config.toml
hidden_size = 64
vocab_size = 2048
norm = "rmsnorm"
attn_scale = 0.332
init_std_o = 0.0625
init_std_up = 0.0625
learning_rate = 0.00431
beta1 = 0.9
beta2 = 0.99
max_grad_norm = 1.0
decay_fraction = 1.0
decay_shape = "linear"
batch_tokens = [16384, 32768]
max_seq_len = 1024
doc_mask = true
Each number is 128 + 24 x the weight over its row's rms, rounded and kept within 0 to 255. Layers, rows and columns count from 0. Numbers have three digits each. The size before them is the row's rms in percent of the matrix's.

# layer 6 attention query, 64x64, rms 0.181, rows 0-21, columns 0-63
131:110136130154107140155142166163109123097142140079153098113117141102097085124157136122151162113142116152095153112155126127103150126109092122122155106099155130140091109156062116110153097134154139
114:117143165130126132153156142137126149127143176106115086155137129111075085108160110111142163154145137145131142096163155137115163147121103136107168129112154122155108117144110064129147118164156118
133:105137104177108093125139159162100128096157127094156091104095125120121106138150127123149148097114127119117172146174125083113146143138111147163154113108120121122098101106077128105165101127131149
076:126131157122119154159163145126112147153145154109132097140140124072111099106167117104150149132151151124122148071182155147110164142123109160101140173127167115150116097132115087131140135149133109
100:125115128139119121135157155171118127126169168100166093104118115105105120136180113090144157108127152119127165103181142115105159133118096153126139143122156126147078074129100101117128108131113130
122:142154124095164166144138108090149143148086122171091165165179144136146139123135114124101117140156124152123104114086129172132130130163139105095114133141142144142143154155164110157096149153121108
124:121117114187110095156134164166115122100148135099156090108098108132118106129166110106152167103118124118123175110159123105127141120136095153168159123129130116123081090122090124102138109129120158
099:079154116131106101145165126152116138113126165101156128107124128077098113131174122105146119089132174096124130162138119106084113138132116137120114139116133124130097088127090069101151117157133147
110:168125134110149139076110096097147117167102122133078154133138140138158145119102122155117124160135114124140076131111116148169130102142127141115090148146115137125167168118191120121109141142138087
150:106109089167109103139132155129115119117142169103146131105106113123098116125204069089146114101130137089107145147127113103106125130135088154139117116116107121123094111134104079103123105120147136
117:146121132116172145107081089086133117177129129122097161152166114171129129125087112126130132155133127136139093140085110140167141108145149131113103154123146122142160168102171153145109132132144093
094:133141083124148130161125117086146145168099152131106163117139160109102093106140092116081098115129120118110085140091118154099139137148116117099107124177133163118132142162164087114101143121139120
121:104106136148136126156138144128121144121170146095175081079108122116113106121087159112128137115101083149115178128166123131110150134086123134143168115124154108121110101103104147131134114071133143
144:179152126117150154104104084110138140135116111140101160146144146123165130138083137163082108146118110161138105122111132160166128119133158141116137152155127124122175163110189143148113160117135105
086:083100117113134148151088162097143143137133176116146145172120164113154102127114103086160111170085161135109119165149107114136144099122122146121152151136134134110122145090125158134125108087126098
096:122121114103135128138174176091171114125072116159150122147161115147139165145139127093125127139075109123086108134103165145148119096118160081102133113115159122142115099153109133119152145132120110
097:133135126152104105119115128163124147123193183131156122124116125129133129125105122093138137165102122108161083143123104123136132086140103190168156153126120139108147115135163142121078137098106152
090:118118152145128142161050119105100162153098104127121117130105105106116134125136179160121071136179115125113162111128114135106121151101131129119099114119138091118119163133113152152138099142170125
074:133123165107115103118136093086170163117146134168127099140122104157088117110099178124152088179110108100106129149166133109168114129120133166155108122114136114122154121101098139122135125152156141
083:115134111123109138132141096107161190136131076119119097110137151128124140125105150123107141139145128090096149143147172127138157159125114149133072113127134085141148141141110120169159135190153106
076:119147133154080135080131171100131138130148108128168127121146123128185151139147086124112189142137130127140113130150137118198133133131127140130173118159114090130131122099145126167137145127115095
105:129094136118127100131152102121146103098139145156116146174114094134139149150129094076106122144141139136079109140141120138113116090154135086135122103107131135138076108107142147122122123158066076
# layer 6 attention key, 64x64, rms 0.186, rows 0-20, columns 0-63
080:138098128123131132122082146119123092118129085159156180129125129158117122147154084125123138101136150100122102152110111116131086117145117180106100102132089152079159111130123102076136134099108127
165:096120126168116124158150180164102135105128158073151095132113145118103103134155105106157123131112125142112146136138166116105144136093108136130166105129134108136094082133087100091131086131110142
129:096097119157106112149133192140105126086132132096166126108085132122089100110152101104138147115127137119116134133130134121105115137125072163140153119096122124102110089111092087093160122138108144
120:109133098153120090134156153152093121096164132092129086114112142112112114142126128125177108132142127127137158145163139078092131155108087130167142128098093132129100096103088123102144094123103144
120:100149114146110105138162158149087135108153137104149100108099140119123103141136118096145128128128147127141152139134125081096105156096092143175147119066128125119116088111097105098158092123088137
122:158139138085145135130118091115152119168105094162078129134170125147149159139087121162113114140138127126128123119114139143146125107131171109124084142143135136154170164154166144175092141141150111
153:100122112153110101142132176140097112084156129103153115095098133124094105119164094108146124120136132121129135150155132110112111143123094150164144111110105119121106090126080087080161098118087138
066:084155072108129127115152174166117096120121129099143145116099148099125102152122112093150137109135152116146131129124144087120131175113070133142136136092137140104105111123112097109180121151124156
087:157119166121156148124105103111179172133111146149126115155151127152180157124116145150114136143140102118116116113131118162133144114163166100095123158179152134134148167134146175153125169136115111
142:101112104146106100149158164147103116093144143115147117112095124126102099127174083119150135114134148097115136122141139112099120121124081159149145105090104117130105071116087112087155096134110149
139:190134147096120155099116081107117130152106137165118150154144130135149139107120150156130124106138122120162112095093143150149134106156161135122086153159127129140153151147151159183091145143155109
059:131124148112132145112121101111157100110103161134144129135192160134136138072148065132151137143130160087117128123142146184118147118175134117111113124128130146156128130131118115068123147103098129
083:152169159097131178118112105128157139155108134113090144101139165102105136163115120103121142129120128135169099139082139151151130098110153089134147095110137139160154166153150145105102166108146123
181:152136164084140149105096107111163163153125121127118130140136134128171172132081138153104127140137107123136116126095124150159127123150155105110098137161141142123185168137160159169115174116127107
096:124114147101137126103142143155102125124069161147084103164189111092128104131158160144110158110103127132104116138140127141113121118093122119129114108116113102170099162115150133134129141182159158
088:138115131087101084151160108122129115115127095176128102103121103133120154130146118108126104095104155143120145149107108140170142158080149096120101082097099119128074107128149133163117121163119121
086:120144194152173152146159120142122138141188146094106088157155101139140116120158148138114121129154146095119109145137122117130127112071152126136145147120148108148170157132135129087119116107166120
084:140103101105138167113094140120135134143112125103125183133100146115115114130129153146163138150119112124122129155117121140121138101203095172080120140161119138126120122129099135109114126047138117
061:127111127119093145094131137146141124108117142120095143140108093152126081115167194117129093154141133149117139135101144124102170158128100161138132125126156132126074151090146140162143185107138132
074:184127115116111169111121118121117177084108127150119154167096146150134135093108120151177126128159128142095133166096109118125117141152070131144157120135142146104101137117121093134112157123118167
103:129111171128141066148115148136116117088142078119108095154139098089120167128140119158154128109119103117109129132095135112150096135091099140154102111134108125131134181168116128141128128172152156